From a checkpoint of a small transformer trained on Wikipedia: width 256.
Each number is 50 + 15 x the weight over its row's rms, rounded and kept within 0 to 99. Layers, rows and columns count from 0. The size before them is the row's rms in percent of the matrix's.

# layer 5 attention value, 128x256, rms 0.0844, rows 81-95, columns 128-255
098:33 39 64 50 73 25 59 56 54 30 43 35 57 49 48 36 49 41 51 54 74 53 67 48 49 67 57 41 55 51 48 72 49 62 58 52 57 51 57 35 50 61 35 51 34 64 57 19 48 87 36 53 52 75 41 58 66 44 34 66 58 43 40 58 44 56 42 53 60 44 59 52 70 35 43 38 15 40 65 43 25 23 54 83 62 44 21 78 59 67 41 48 63 35 38 45 51 41 23 64 67 44 76 69 58 62 57 56 57 83 66 49 49 57 21 47 54 53 37 34 31 69 45 45 48 79 82 36
107:32 37 49 43 34 46 60 38 45 54 83 90 53 41 60 51 36 50 58 48 58 24 33 53 62 56 57 48 70 61 72 55 11 52 49 65 47 21 37 58 50 61 50 54 81 59 44 21 66 40 40 44 41 40 17 48 51 55 67 54 42 66 74 55 41 59 47 42 57 68 63 58 65 51 46 61 34 39 63 61 53 49 75 53 52 12 36 80 52 62 44 17 26 67 22 57 84 72 27 41 44 63 43 69 82 47 37 35 51 42 31 85 66 45 67 31 45 64 31 43 65 42 19 32 73 59 45 57
116:48 53 56 25 46 37 55 35 65 47 49 52 39 56 38 66 58 36 27 43 09 44 60 32 39 49 42 43 76 68 40 52 67 43 37 23 56 52 60 22 52 56 45 55 62 82 56 65 55 53 32 46 59 20 48 89 56 52 71 55 52 31 68 43 51 53 13 43 69 54 94 52 71 56 41 48 33 56 68 29 54 52 69 62 40 47 71 58 54 52 56 61 43 52 49 50 67 64 42 43 57 55 48 66 19 35 57 58 54 22 54 62 42 42 65 58 62 49 60 41 40 49 27 85 52 51 46 49
113:74 50 55 82 79 43 21 50 50 40 73 74 40 49 62 63 11 62 67 62 77 56 33 71 22 45 52 64 53 68 62 43 46 38 55 63 17 37 38 81 72 48 59 37 42 49 39 72 40 50 57 58 37 68 42 55 43 66 43 70 32 50 58 34 77 41 54 38 46 33 75 50 65 25 44 59 52 30 67 41 36 47 44 41 41 43 20 85 31 43 39 44 76 48 47 39 70 80 40 24 50 44 34 48 42 45 24 53 73 36 45 66 62 43 51 24 53 49 26 39 59 57 42 44 68 73 61 25
106:38 47 53 46 56 57 22 54 33 28 42 68 55 41 42 54 23 50 35 47 41 30 57 40 47 44 43 30 64 60 54 88 66 48 77 14 34 45 37 42 53 43 38 49 57 66 85 59 41 73 36 39 42 41 59 66 57 45 38 44 60 55 42 83 38 56 69 52 42 51 66 59 35 54 67 84 87 65 49 58 71 48 61 52 51 49 43 31 36 54 69 69 51 34 16 47 44 59 42 53 48 70 58 52 50 43 60 42 27 70 53 67 57 25 50 41 46 57 34 69 50 54 45 53 75 55 68 65
101:59 33 71 41 22 60 62 57 34 44 64 25 36 32 50 67 48 57 77 51 45 69 42 59 60 46 33 41 37 30 65 27 49 55 39 49 47 37 54 29 62 67 40 66 46 55 75 32 36 83 56 45 25 39 49 58 42 49 56 69 37 60 39 52 63 71 65 48 59 82 49 83 40 31 49 50 46 80 58 56 48 49 27 44 57 25 23 67 55 93 55 60 70 64 45 66 69 48 29 14 43 46 55 26 58 57 56 53 52 43 39 61 41 55 33 64 40 55 62 29 53 51 94 67 50 51 63 60
100:58 62 34 55 56 76 52 73 13 30 68 66 26 49 59 68 59 69 16 44 50 15 58 76 46 10 47 51 65 76 62 41 41 31 52 53 56 51 19 61 44 39 56 53 10 48 32 42 42 51 50 42 42 64 51 32 44 62 40 45 32 41 46 72 55 32 53 63 36 50 34 60 25 37 63 59 47 60 47 45 36 68 43 86 57 20 47 56 70 48 45 53 57 56 55 66 33 52 51 61 62 59 55 20 52 14 52 69 56 21 29 27 66 55 55 14 72 45 53 58 45 55 38 36 41 51 52 44
115:47 62 50 32 49 73 40 48 47 51 47 63 79 33 41 24 75 59 44 36 46 47 49 44 31 56 67 69 54 69 58 54 54 64 67 29 35 50 39 58 30 59 72 54 65 59 36 35 32 33 55 67 34 43 55 51 55 42 26 14 59 59 04 62 62 47 16 51 72 47 57 57 53 43 34 09 26 63 58 48 72 65 54 52 59 37 44 44 62 41 69 65 64 40 57 55 37 41 61 44 56 55 33 46 66 44 57 58 55 50 31 46 64 40 50 64 47 27 44 51 59 65 50 28 68 55 83 40
111:40 46 63 56 42 61 47 42 31 48 40 28 60 44 77 57 59 66 61 46 57 53 43 59 61 42 50 61 33 36 57 47 40 56 35 72 60 54 30 30 50 62 61 50 46 44 75 38 43 57 52 40 64 48 48 30 36 61 58 38 52 35 59 67 49 74 37 56 54 61 42 64 69 70 58 52 52 55 34 67 51 50 53 53 44 54 51 10 60 49 52 54 34 16 33 65 01 45 66 31 64 54 74 59 52 41 41 62 38 58 79 70 28 46 40 39 69 40 08 81 49 33 41 47 30 19 51 56
092:32 53 53 38 60 45 23 49 11 35 60 52 79 43 46 59 80 40 28 46 37 61 54 40 34 81 54 57 74 54 64 56 37 63 15 70 54 53 61 43 54 34 46 45 72 57 60 73 22 56 49 61 24 41 57 48 60 36 52 48 34 49 50 51 40 31 48 48 51 71 44 43 58 58 45 75 48 39 45 45 51 20 69 61 74 34 48 55 59 61 54 76 59 58 51 43 66 61 49 36 38 64 47 30 72 37 37 55 59 73 36 45 56 64 36 44 55 77 71 36 62 69 41 38 52 48 84 58
103:63 41 58 59 38 48 40 20 52 41 56 70 42 60 60 62 64 44 52 67 48 23 43 45 65 53 55 47 53 63 22 63 51 05 54 39 51 68 62 61 59 50 45 69 74 30 68 41 45 54 66 49 25 31 76 50 63 46 52 29 63 61 51 60 29 48 38 67 38 28 45 64 46 51 43 39 49 56 39 57 60 47 58 34 53 33 51 70 39 61 56 50 45 49 27 57 35 64 59 82 67 68 65 00 39 44 37 61 40 70 70 77 29 48 79 67 64 71 25 57 57 55 62 49 72 36 33 32
099:45 44 69 46 43 49 38 51 62 59 58 42 33 38 56 50 34 52 21 36 29 37 66 41 65 71 65 26 60 45 63 52 36 63 21 69 80 66 59 24 29 54 64 45 67 55 36 42 39 68 45 33 36 46 71 72 75 33 49 62 51 60 82 58 39 71 24 49 45 77 64 43 67 74 24 62 42 32 58 43 78 46 50 37 50 35 30 66 46 67 49 44 33 59 56 32 51 82 60 34 82 69 37 54 52 30 08 59 67 43 39 53 46 52 35 58 43 44 67 54 25 48 49 42 62 57 43 69
104:60 41 15 72 40 26 47 67 59 52 17 66 38 44 10 85 54 59 67 46 60 52 50 51 40 63 40 49 67 48 76 58 39 45 65 77 23 62 26 43 90 43 50 71 43 40 53 60 49 28 47 47 76 61 44 34 53 61 54 65 56 48 70 33 50 46 67 45 73 50 64 37 36 20 41 49 64 42 60 59 59 74 61 61 28 30 52 59 59 80 35 49 28 53 54 59 35 62 51 48 58 49 44 44 20 45 47 61 46 48 68 44 48 55 41 55 60 32 74 84 45 63 67 40 47 50 68 42
106:38 62 63 52 76 43 35 48 37 43 54 44 58 45 52 43 40 40 28 66 54 52 59 24 35 42 30 57 36 39 67 40 64 72 65 34 63 58 51 61 60 39 44 57 55 29 46 62 39 63 35 52 42 48 56 41 34 39 48 42 40 38 62 64 65 53 53 44 34 61 38 73 64 15 61 52 49 78 74 25 41 33 68 80 33 96 42 49 46 37 78 83 64 48 49 21 40 57 34 56 58 73 78 50 57 18 56 32 47 65 53 29 71 48 36 22 52 43 29 33 44 28 58 59 46 25 66 19
106:71 41 75 38 48 61 51 52 26 38 67 48 74 41 92 38 42 57 71 42 49 25 46 62 61 53 04 66 79 49 60 34 58 38 49 61 43 72 45 47 56 49 47 79 49 51 33 33 35 61 55 41 39 42 34 29 36 19 36 38 51 40 23 76 79 79 46 63 68 66 39 39 29 37 59 41 44 51 52 29 44 84 63 50 28 54 64 67 59 37 71 19 48 44 42 33 42 31 71 48 60 46 59 49 70 54 38 37 50 44 52 60 53 69 55 53 42 62 41 42 66 48 28 68 47 60 64 29
# layer 5 attention output (transposed), 128x256, rms 0.162, rows 81-95, columns 128-255
090:32 29 64 63 45 72 62 41 63 76 50 28 49 46 60 38 48 51 54 39 27 55 34 40 48 20 58 50 53 29 37 37 49 35 60 70 18 61 46 54 24 67 67 38 59 40 59 65 73 43 53 54 68 30 58 34 57 51 29 47 53 51 36 52 59 80 47 64 17 48 48 53 51 65 51 61 75 60 66 36 81 91 31 46 60 22 58 48 53 64 48 27 54 43 65 32 68 43 72 37 46 64 45 13 46 42 30 48 39 42 37 49 66 39 53 29 64 57 65 40 66 41 47 44 73 29 40 55
101:69 68 48 49 57 72 56 39 43 36 39 09 44 54 35 73 62 68 55 46 69 52 59 69 41 29 46 44 46 50 37 60 81 50 37 39 17 79 65 50 41 53 15 29 22 18 60 50 53 75 67 38 60 32 54 24 49 41 40 58 52 46 35 36 99 43 51 62 48 30 41 61 55 47 45 47 88 35 41 39 50 50 70 60 56 37 18 58 42 43 48 55 66 69 58 52 54 43 63 38 41 74 49 43 70 29 33 56 43 52 47 37 50 79 51 65 58 44 45 41 43 71 62 36 45 56 70 29
105:62 56 59 61 29 70 56 63 75 60 47 70 43 30 55 46 53 64 59 24 81 50 42 40 65 34 57 64 41 49 61 40 59 54 21 72 35 39 46 57 39 34 18 45 15 60 36 35 66 30 40 36 44 62 20 53 54 58 20 63 41 67 60 38 50 59 78 56 49 32 49 60 42 45 50 53 42 59 37 54 28 29 40 61 51 28 21 41 35 23 44 67 59 55 53 45 08 58 49 61 42 51 55 49 51 36 69 59 31 58 63 38 74 74 36 57 20 64 74 47 74 59 68 44 45 52 44 34
100:57 58 52 41 32 60 63 42 39 41 46 42 53 40 41 39 42 74 67 28 28 44 74 41 35 43 53 10 61 67 34 36 76 33 49 67 62 46 43 49 19 49 52 56 65 43 53 51 45 80 65 45 69 62 77 55 75 44 68 45 32 35 45 61 46 48 65 58 21 69 54 48 70 50 64 80 62 38 50 56 53 62 54 64 43 65 70 41 38 68 57 49 38 49 38 50 38 52 62 63 37 38 60 44 82 47 44 57 43 60 66 36 53 48 53 43 45 56 40 50 79 48 47 51 63 59 76 49
098:71 56 50 42 44 39 60 57 35 62 37 35 29 60 59 36 60 45 63 59 69 62 42 36 56 56 67 63 56 69 46 41 17 49 57 66 49 17 70 44 25 51 82 31 27 31 29 39 61 39 68 61 54 70 57 49 32 42 37 79 55 35 52 43 47 31 53 31 50 56 32 57 58 38 37 17 54 55 35 42 27 42 36 34 49 69 47 46 38 68 70 44 37 35 76 64 60 46 64 30 69 45 45 47 60 65 43 63 37 43 75 56 44 61 53 63 39 47 55 13 54 94 58 62 28 48 65 39
100:43 55 42 45 60 35 67 26 69 72 20 54 42 63 50 35 55 20 48 64 65 34 74 62 25 65 34 53 85 58 43 84 58 42 30 45 10 67 48 51 11 48 61 21 52 59 45 57 18 21 84 42 80 73 35 52 41 45 46 76 28 52 64 34 33 68 57 50 58 27 66 44 59 48 35 41 57 49 65 54 51 39 71 65 51 51 71 31 82 16 79 51 24 40 54 48 31 42 65 38 65 52 33 73 50 47 30 39 52 43 50 33 71 70 57 47 43 30 47 59 49 41 45 38 71 33 55 38
100:31 54 62 53 53 18 45 50 54 32 30 28 61 25 62 48 17 31 63 43 39 60 45 43 66 83 66 31 39 49 67 54 60 72 42 57 57 46 56 53 38 51 63 67 60 80 32 53 54 49 63 59 46 36 56 52 59 29 72 54 49 41 52 47 71 48 39 31 49 72 67 50 54 29 38 39 56 47 55 28 60 25 54 47 52 90 33 39 47 09 47 68 48 43 43 62 62 40 70 46 52 40 59 74 60 71 66 61 43 55 59 50 60 59 66 47 60 57 49 24 67 61 44 52 38 60 50 47
104:30 39 36 62 32 53 56 46 53 75 47 28 51 63 67 65 55 47 42 54 74 53 60 35 51 55 58 63 64 52 53 41 65 72 58 40 68 63 39 37 78 24 38 61 49 50 51 60 36 22 41 22 33 30 18 34 48 51 72 31 60 56 51 74 42 47 30 43 57 38 82 35 59 64 53 64 39 57 63 24 58 65 26 39 43 57 60 64 09 24 17 52 56 72 76 39 43 53 39 23 56 61 65 68 28 82 67 52 58 41 39 38 66 69 19 36 48 50 46 58 13 36 55 58 15 56 33 69
103:37 58 45 39 50 58 60 59 53 48 67 76 67 44 40 57 42 50 37 48 36 58 64 32 57 49 35 38 56 65 50 51 34 69 54 51 60 21 55 52 92 29 78 73 61 43 24 48 43 46 23 65 28 36 60 72 56 14 51 47 34 62 30 41 53 25 45 57 52 61 75 41 16 56 41 63 53 64 42 64 81 67 43 35 87 31 52 65 34 60 67 43 60 49 57 45 67 42 35 77 47 52 37 53 14 49 41 06 68 45 34 37 62 57 26 72 46 41 60 43 36 44 56 82 60 55 54 27
082:37 43 92 71 41 48 63 06 71 68 25 53 37 49 36 71 57 73 36 52 62 66 50 34 68 35 71 44 67 50 55 48 53 51 60 15 35 99 31 58 55 56 54 37 46 48 51 40 73 50 62 43 62 87 23 44 26 52 47 44 41 49 59 61 57 46 74 56 43 26 50 40 50 54 31 49 40 41 46 33 23 68 21 33 46 60 24 60 58 39 51 42 45 59 56 28 70 68 50 44 72 77 68 68 39 58 70 64 39 35 56 35 50 37 47 45 18 21 57 41 62 48 28 85 44 65 27 40
094:52 73 14 43 61 93 33 54 49 69 73 34 45 57 46 55 53 32 54 45 62 84 74 39 50 62 63 44 44 77 71 70 46 68 30 23 56 29 64 34 38 65 41 53 29 37 28 60 80 62 55 49 52 57 45 42 65 38 49 59 58 45 34 50 39 48 60 43 60 58 80 51 50 36 63 49 35 45 63 77 41 44 47 46 33 56 18 59 31 27 69 37 54 73 55 40 52 40 33 42 60 82 39 71 56 73 67 30 44 59 47 34 70 43 53 45 34 32 36 52 32 64 31 31 44 34 65 58
093:50 72 78 33 76 64 63 34 46 49 35 61 47 57 49 66 63 38 50 48 85 75 58 53 50 36 33 48 52 51 23 64 60 32 54 23 19 59 38 68 55 55 38 42 70 28 74 28 53 50 59 37 50 54 38 43 47 78 40 60 37 19 43 34 67 65 66 21 36 39 62 41 39 41 54 71 99 62 45 44 37 61 56 53 63 40 48 38 52 40 34 38 70 43 55 49 59 52 47 67 47 37 29 39 50 54 39 51 56 46 74 60 61 68 61 42 41 75 65 45 61 60 55 39 69 57 47 37
095:40 65 53 62 56 51 47 58 61 34 78 22 64 65 67 30 40 43 26 45 50 74 42 60 56 57 63 34 32 63 17 46 39 61 41 81 64 25 74 37 41 58 30 65 35 54 41 52 60 57 47 52 55 67 70 70 74 66 62 48 54 33 03 57 64 35 50 65 17 62 28 49 57 48 49 46 56 57 39 33 30 41 46 38 81 67 45 38 55 50 15 45 54 41 53 33 57 55 70 35 50 52 54 50 62 63 51 53 83 67 38 40 42 32 53 35 50 54 50 25 76 60 33 73 51 73 61 58
096:41 38 40 64 33 38 40 42 44 66 59 75 47 30 68 29 41 63 47 51 43 42 62 41 69 46 42 35 47 55 36 35 35 48 49 58 52 75 06 53 39 50 73 57 35 86 37 48 76 58 58 86 31 39 57 53 80 48 42 42 77 52 40 57 33 41 46 63 72 37 60 46 41 42 43 49 34 49 29 46 57 89 53 21 53 38 70 60 28 62 30 36 33 59 34 57 44 47 27 66 56 55 58 59 58 58 39 49 37 28 42 34 59 57 58 69 61 52 41 51 60 50 36 59 25 36 59 40
096:29 43 23 26 40 64 29 45 60 46 37 58 35 45 26 43 63 57 63 70 61 70 51 50 40 67 68 44 34 29 53 57 66 48 26 41 49 53 66 67 67 49 58 34 56 56 61 63 71 50 67 52 49 70 65 50 55 57 67 58 45 48 74 47 36 38 47 34 50 28 57 51 72 49 26 37 62 34 28 39 41 32 36 45 64 46 24 51 25 51 57 67 35 57 25 34 55 51 16 54 27 80 44 63 29 49 45 61 58 55 36 34 53 24 61 49 59 53 41 50 41 51 33 59 44 42 42 44
# layer 5 attention query, 128x256, rms 0.112, rows 96-108, columns 128-255
094:25 60 24 69 82 42 51 52 58 68 40 98 51 60 51 38 49 15 51 38 72 46 26 59 93 47 77 77 54 46 68 41 41 55 47 60 41 30 48 62 38 66 35 58 26 33 74 55 31 57 39 38 34 57 36 78 62 45 38 28 37 32 48 26 31 70 19 22 27 32 67 58 46 67 80 41 39 38 33 53 58 42 54 25 30 46 53 40 70 31 41 12 38 25 42 57 36 63 51 68 70 44 63 55 68 79 44 30 46 73 32 71 50 47 26 75 62 68 47 87 39 32 56 54 38 51 52 68
089:63 53 54 34 46 41 49 41 27 33 19 58 27 36 26 44 40 63 73 38 57 38 51 53 59 63 43 67 54 55 26 55 69 56 18 75 49 50 66 42 52 50 48 59 29 52 41 63 12 70 64 49 61 54 32 26 74 61 49 53 15 35 42 38 63 44 57 48 42 58 54 50 51 34 57 66 32 41 34 68 51 77 68 42 45 47 32 59 45 45 56 53 19 60 61 43 65 56 54 47 68 61 56 67 46 50 23 44 43 78 47 67 69 41 67 63 50 70 48 44 43 52 22 55 46 58 48 47
100:56 29 25 48 55 59 31 59 53 70 40 61 57 67 39 29 63 18 64 51 31 32 37 75 51 54 47 51 72 70 32 47 61 86 58 29 55 46 28 34 30 72 60 57 65 42 26 70 35 60 52 69 58 39 59 48 48 51 53 37 59 42 25 69 47 65 29 34 64 60 85 57 53 21 71 53 51 46 69 34 34 31 53 42 43 63 51 50 68 64 59 47 36 18 78 63 46 14 46 53 64 53 62 54 38 39 38 53 30 65 58 41 46 72 41 65 45 44 50 62 64 52 27 64 52 37 64 29
089:44 40 61 54 41 44 30 36 54 41 22 68 46 70 58 65 35 50 46 51 69 66 50 62 46 36 28 56 43 90 42 52 74 58 54 63 55 23 44 52 27 49 63 63 43 34 19 49 47 43 47 55 69 79 52 49 47 51 40 42 49 33 32 40 39 59 53 74 24 41 30 50 87 44 75 56 49 68 63 22 24 39 66 57 37 50 52 70 67 74 60 32 69 18 53 55 26 69 45 54 82 46 13 59 69 26 50 70 57 38 56 41 43 70 62 35 65 67 36 71 50 42 37 53 69 65 40 63
088:63 41 55 64 46 72 70 51 59 59 49 92 57 42 33 51 62 53 61 50 35 57 62 62 42 38 66 35 55 26 54 59 77 44 46 66 58 65 69 57 28 50 37 44 49 45 36 59 56 37 52 75 59 58 37 30 28 68 67 65 69 64 55 55 58 60 58 46 50 42 52 20 50 14 19 60 46 41 40 39 45 43 53 39 30 61 29 76 59 55 37 54 38 39 25 71 25 39 58 49 83 44 48 75 23 46 71 45 40 56 64 56 44 49 52 44 29 65 70 45 55 99 32 57 39 35 49 45
088:62 56 88 54 49 35 78 45 39 46 41 54 62 40 51 57 35 62 35 46 52 27 74 04 34 32 65 54 29 39 66 23 59 68 50 54 32 39 58 44 76 88 26 69 48 35 49 43 52 25 56 72 65 45 50 27 73 39 47 61 48 37 35 70 56 26 15 44 42 73 65 48 56 26 47 85 83 41 68 29 46 67 53 05 38 80 61 54 89 75 51 29 55 43 57 67 41 27 50 28 70 59 38 58 64 61 55 51 68 56 61 23 49 33 64 54 64 51 57 30 43 30 55 42 65 72 58 32
088:44 51 59 35 62 65 43 39 34 46 54 53 37 50 31 41 59 49 53 38 64 67 24 65 47 45 45 54 77 82 30 43 34 86 32 38 48 72 61 45 66 32 79 43 41 35 08 62 29 53 70 64 48 44 41 57 31 37 57 37 54 47 23 23 55 28 50 84 45 43 41 52 38 71 30 41 50 73 54 45 38 67 37 32 53 57 47 35 45 58 43 55 49 52 74 56 82 82 62 75 85 70 09 47 52 54 36 25 49 48 42 43 68 40 65 60 58 34 63 50 55 53 28 48 12 77 61 32
098:65 24 44 75 41 64 63 44 78 29 70 22 39 52 64 49 53 84 23 56 39 46 47 40 41 61 49 17 30 35 39 64 29 55 50 84 39 25 60 61 64 51 73 32 50 61 58 71 66 47 50 61 23 54 62 57 54 71 34 58 46 70 63 37 54 62 70 74 67 37 31 39 51 41 75 65 67 25 35 14 56 48 31 68 42 33 53 29 60 80 37 77 49 31 35 52 54 56 65 62 37 46 53 87 47 59 30 56 61 45 36 52 40 52 50 24 31 41 58 43 46 41 37 52 55 46 48 65
099:29 48 39 43 46 57 57 48 72 33 41 76 50 60 42 56 53 54 71 40 67 37 59 45 77 61 63 46 48 33 49 45 44 56 67 39 32 38 54 23 18 36 58 47 37 31 38 17 25 66 52 47 35 63 52 39 69 39 52 46 22 43 57 64 88 65 67 40 52 53 45 50 40 55 43 54 48 42 59 36 33 38 72 51 30 70 76 55 88 61 55 38 46 51 36 27 56 41 55 61 64 27 65 42 33 49 37 66 90 79 24 38 46 44 75 48 43 48 52 59 67 70 24 32 45 44 53 28
094:25 33 38 54 62 38 29 51 32 56 31 50 62 67 32 50 27 59 75 22 53 17 32 51 50 51 55 43 63 37 34 45 62 50 53 59 31 36 57 18 58 56 47 59 60 52 56 63 57 49 37 57 34 65 50 61 63 50 40 47 64 50 43 70 65 66 50 40 40 30 42 72 22 71 70 59 49 51 58 38 44 61 57 23 65 51 28 29 44 69 32 41 51 49 55 65 34 71 07 38 29 69 38 55 46 60 17 67 41 42 70 61 39 45 73 60 73 38 42 38 78 61 54 74 50 81 75 69
087:56 64 36 84 30 48 43 50 38 72 48 36 44 26 49 84 72 48 39 58 30 60 47 46 78 34 49 54 47 78 43 61 43 35 24 56 30 52 34 70 28 63 07 55 41 50 50 61 68 46 52 43 62 61 53 64 74 69 50 54 59 58 46 66 74 45 51 53 26 44 42 64 70 51 83 52 60 69 46 72 63 73 57 62 50 42 48 43 58 77 56 33 50 61 43 44 59 46 44 47 31 58 42 64 55 40 76 70 49 51 45 40 44 65 61 47 54 65 42 40 85 44 37 66 44 65 47 49
081:42 78 53 42 54 30 25 62 47 33 34 35 74 52 60 40 32 41 55 45 33 57 30 43 36 80 39 42 59 54 60 61 73 32 67 69 33 81 18 52 54 26 32 61 42 77 20 16 20 46 54 41 37 39 62 60 38 47 68 49 39 42 54 29 41 54 44 60 26 28 31 55 44 58 46 68 46 49 24 45 54 68 46 49 62 45 38 67 69 73 50 64 26 66 64 55 52 44 54 40 33 68 43 56 46 59 55 47 35 82 63 39 66 52 46 56 46 15 46 56 56 63 60 57 65 31 53 61
090:39 49 65 59 58 52 58 56 29 45 46 37 37 36 53 47 66 55 62 62 44 40 37 39 53 34 65 42 71 53 36 56 45 68 21 61 46 45 51 74 50 79 54 19 38 31 55 54 50 56 30 27 52 54 37 44 60 61 45 39 50 62 46 47 53 60 42 83 59 58 46 60 33 64 49 38 31 66 34 44 61 56 67 70 57 40 51 53 40 66 71 60 79 27 37 30 37 20 43 54 58 72 30 61 23 43 76 43 62 62 52 78 41 57 30 41 54 39 70 57 55 26 45 40 40 34 74 86
# layer 5 attention key, 128x256, rms 0.0962, rows 96-107, columns 128-255
097:28 81 58 70 60 37 70 57 48 75 55 79 44 63 41 29 55 19 70 43 48 63 32 45 47 56 58 52 43 29 63 52 18 57 30 43 51 48 44 44 31 38 57 46 57 51 41 28 26 47 38 24 33 39 38 63 61 23 52 33 51 70 60 52 44 81 21 43 39 45 55 56 32 32 60 45 45 39 48 45 66 52 30 42 52 48 51 64 47 16 52 54 49 57 06 58 69 47 41 46 55 29 48 40 56 54 46 55 24 43 48 43 56 53 34 72 95 46 51 77 47 50 45 40 32 40 41 61
094:24 49 67 37 35 65 35 43 39 64 51 60 36 48 27 55 39 73 77 56 51 53 35 60 52 53 49 45 83 43 12 51 71 61 37 52 28 45 66 52 64 68 35 43 62 38 49 48 43 42 39 63 47 69 72 51 88 72 66 57 33 54 45 44 53 63 77 39 55 37 46 62 45 26 70 96 68 41 25 62 45 45 45 52 58 59 54 33 46 42 88 45 24 50 53 42 51 65 40 47 70 73 61 46 61 47 25 49 47 62 49 37 61 62 60 50 52 69 35 55 67 46 59 41 73 60 60 49
091:47 52 53 58 27 45 53 32 40 58 51 42 31 48 50 35 35 38 78 33 41 58 53 42 52 56 16 45 38 45 49 56 30 55 66 71 66 42 52 45 53 57 57 36 54 11 13 80 57 27 48 54 62 54 50 50 44 72 64 63 73 45 75 56 52 61 35 35 67 56 49 22 79 35 60 30 54 62 20 28 51 52 49 62 47 71 68 67 80 63 62 45 42 38 63 97 50 36 58 61 66 57 47 54 51 48 50 63 57 47 62 55 55 81 34 19 39 38 58 76 49 27 48 25 47 53 79 55
097:34 49 72 84 25 44 39 37 63 56 25 59 24 65 47 69 38 42 63 71 32 69 35 49 63 61 63 49 46 69 50 55 53 46 41 57 78 33 71 46 41 53 63 41 44 31 32 68 42 25 64 52 62 76 16 24 59 43 54 51 55 52 32 59 54 49 70 54 34 59 12 63 63 57 44 15 64 54 73 59 26 49 57 33 47 43 78 34 48 38 41 48 56 28 51 30 66 40 41 49 52 38 52 45 71 55 34 42 34 29 65 39 45 75 47 48 72 45 33 70 46 34 41 76 67 50 45 46
097:72 45 87 36 48 58 43 39 50 57 55 42 33 28 76 53 78 46 57 80 67 60 62 64 75 55 40 60 67 62 39 43 57 34 01 67 70 38 48 57 58 55 56 33 66 58 56 67 59 33 51 77 53 51 44 45 39 38 68 80 47 70 36 53 72 55 55 49 56 21 53 37 44 48 46 40 39 34 50 55 18 53 59 53 39 25 43 57 61 43 46 29 36 44 61 52 43 54 42 60 85 51 53 44 28 64 76 35 29 41 45 54 58 59 60 73 71 43 64 56 57 59 45 44 53 40 43 50
096:65 43 67 38 55 14 68 36 45 71 57 43 70 40 62 78 35 60 56 70 52 52 42 23 90 29 44 38 62 47 50 47 24 56 56 50 48 52 36 40 69 62 51 64 57 64 49 65 32 45 87 69 41 27 75 15 75 62 55 53 37 68 46 70 60 26 35 51 13 38 61 54 60 30 72 78 70 33 63 36 34 57 48 24 38 48 55 41 72 69 27 41 52 44 44 70 47 46 63 37 61 67 39 39 55 59 63 53 68 62 48 37 32 41 65 44 57 40 67 29 44 63 42 52 47 54 56 41
100:37 52 48 18 73 85 62 56 52 43 68 60 50 39 47 57 50 70 49 30 33 43 58 56 37 65 31 69 85 62 57 58 41 88 42 33 41 69 32 48 41 64 71 56 56 74 37 71 28 50 57 49 76 43 61 76 66 55 42 48 57 67 38 57 41 41 44 68 26 44 69 15 55 42 23 52 21 50 46 49 46 56 38 26 48 73 47 20 42 41 42 48 40 48 38 42 63 74 45 76 43 67 58 60 42 81 53 31 43 45 29 47 40 49 44 32 52 52 44 55 70 34 57 38 36 66 41 41
091:43 70 74 58 47 54 30 32 50 25 60 54 54 52 33 64 54 43 83 53 45 44 64 50 65 52 10 39 48 53 45 35 53 60 68 45 17 50 53 13 45 34 31 65 37 45 55 54 54 54 73 48 61 51 40 44 67 65 69 67 56 48 31 51 43 79 29 59 60 54 67 61 80 66 67 47 40 04 57 34 72 67 41 60 74 62 96 63 43 82 47 59 20 39 45 42 44 37 63 27 57 55 60 32 75 49 29 34 67 42 56 52 26 47 43 68 58 42 37 66 72 40 22 41 37 48 84 53
100:35 47 64 59 53 64 50 65 61 57 67 43 60 47 54 41 41 44 39 76 24 50 56 31 64 67 65 51 68 37 89 37 46 50 49 59 61 50 55 47 36 67 56 34 60 64 60 21 19 54 47 48 27 69 44 49 64 57 55 31 66 55 77 24 83 57 49 69 48 47 27 28 49 32 70 67 45 53 36 40 63 35 36 23 48 31 82 62 69 38 47 49 42 36 36 40 46 37 43 48 40 38 68 46 55 34 21 60 71 52 37 60 62 30 86 50 25 46 34 71 40 69 44 30 49 44 64 52
094:48 34 62 59 24 44 37 39 42 35 43 68 35 27 31 74 25 50 71 15 76 56 45 67 42 53 80 17 63 39 71 42 46 55 54 51 30 69 43 34 66 67 31 34 57 72 86 53 44 60 42 68 55 45 38 26 67 42 58 35 56 57 46 45 55 34 71 66 16 20 39 56 46 77 55 53 54 47 44 42 42 37 41 45 63 47 51 40 48 57 39 55 48 70 47 66 61 61 24 64 29 74 46 50 66 64 57 71 52 49 84 73 43 55 56 32 83 44 63 47 46 50 43 69 72 48 56 53
101:58 41 70 64 27 44 47 33 45 43 20 38 63 77 46 66 91 43 62 33 45 53 50 58 65 60 80 43 61 46 50 45 34 38 50 37 46 74 60 57 42 58 43 40 44 64 68 27 55 66 76 17 58 61 40 37 84 33 69 54 60 33 47 59 72 61 81 55 47 49 32 57 77 40 78 62 55 40 42 59 41 75 69 44 43 49 57 58 24 47 48 29 40 61 53 32 52 23 31 52 38 51 43 63 36 41 40 49 75 57 40 44 49 52 41 32 60 56 74 50 68 42 60 87 46 55 72 37
092:25 54 62 76 77 43 26 57 42 65 58 68 66 38 72 48 29 60 51 80 38 48 71 57 45 60 56 43 42 42 67 41 58 33 53 40 35 67 11 57 73 51 55 58 57 65 51 36 24 56 58 38 40 45 46 74 30 60 82 46 31 40 53 58 38 69 64 56 61 56 46 58 40 67 53 35 82 31 31 33 63 26 23 51 67 60 35 48 58 30 38 50 39 37 38 48 39 55 46 50 23 63 52 48 45 37 47 48 27 52 62 69 46 70 48 39 67 77 25 52 38 72 43 26 36 17 59 55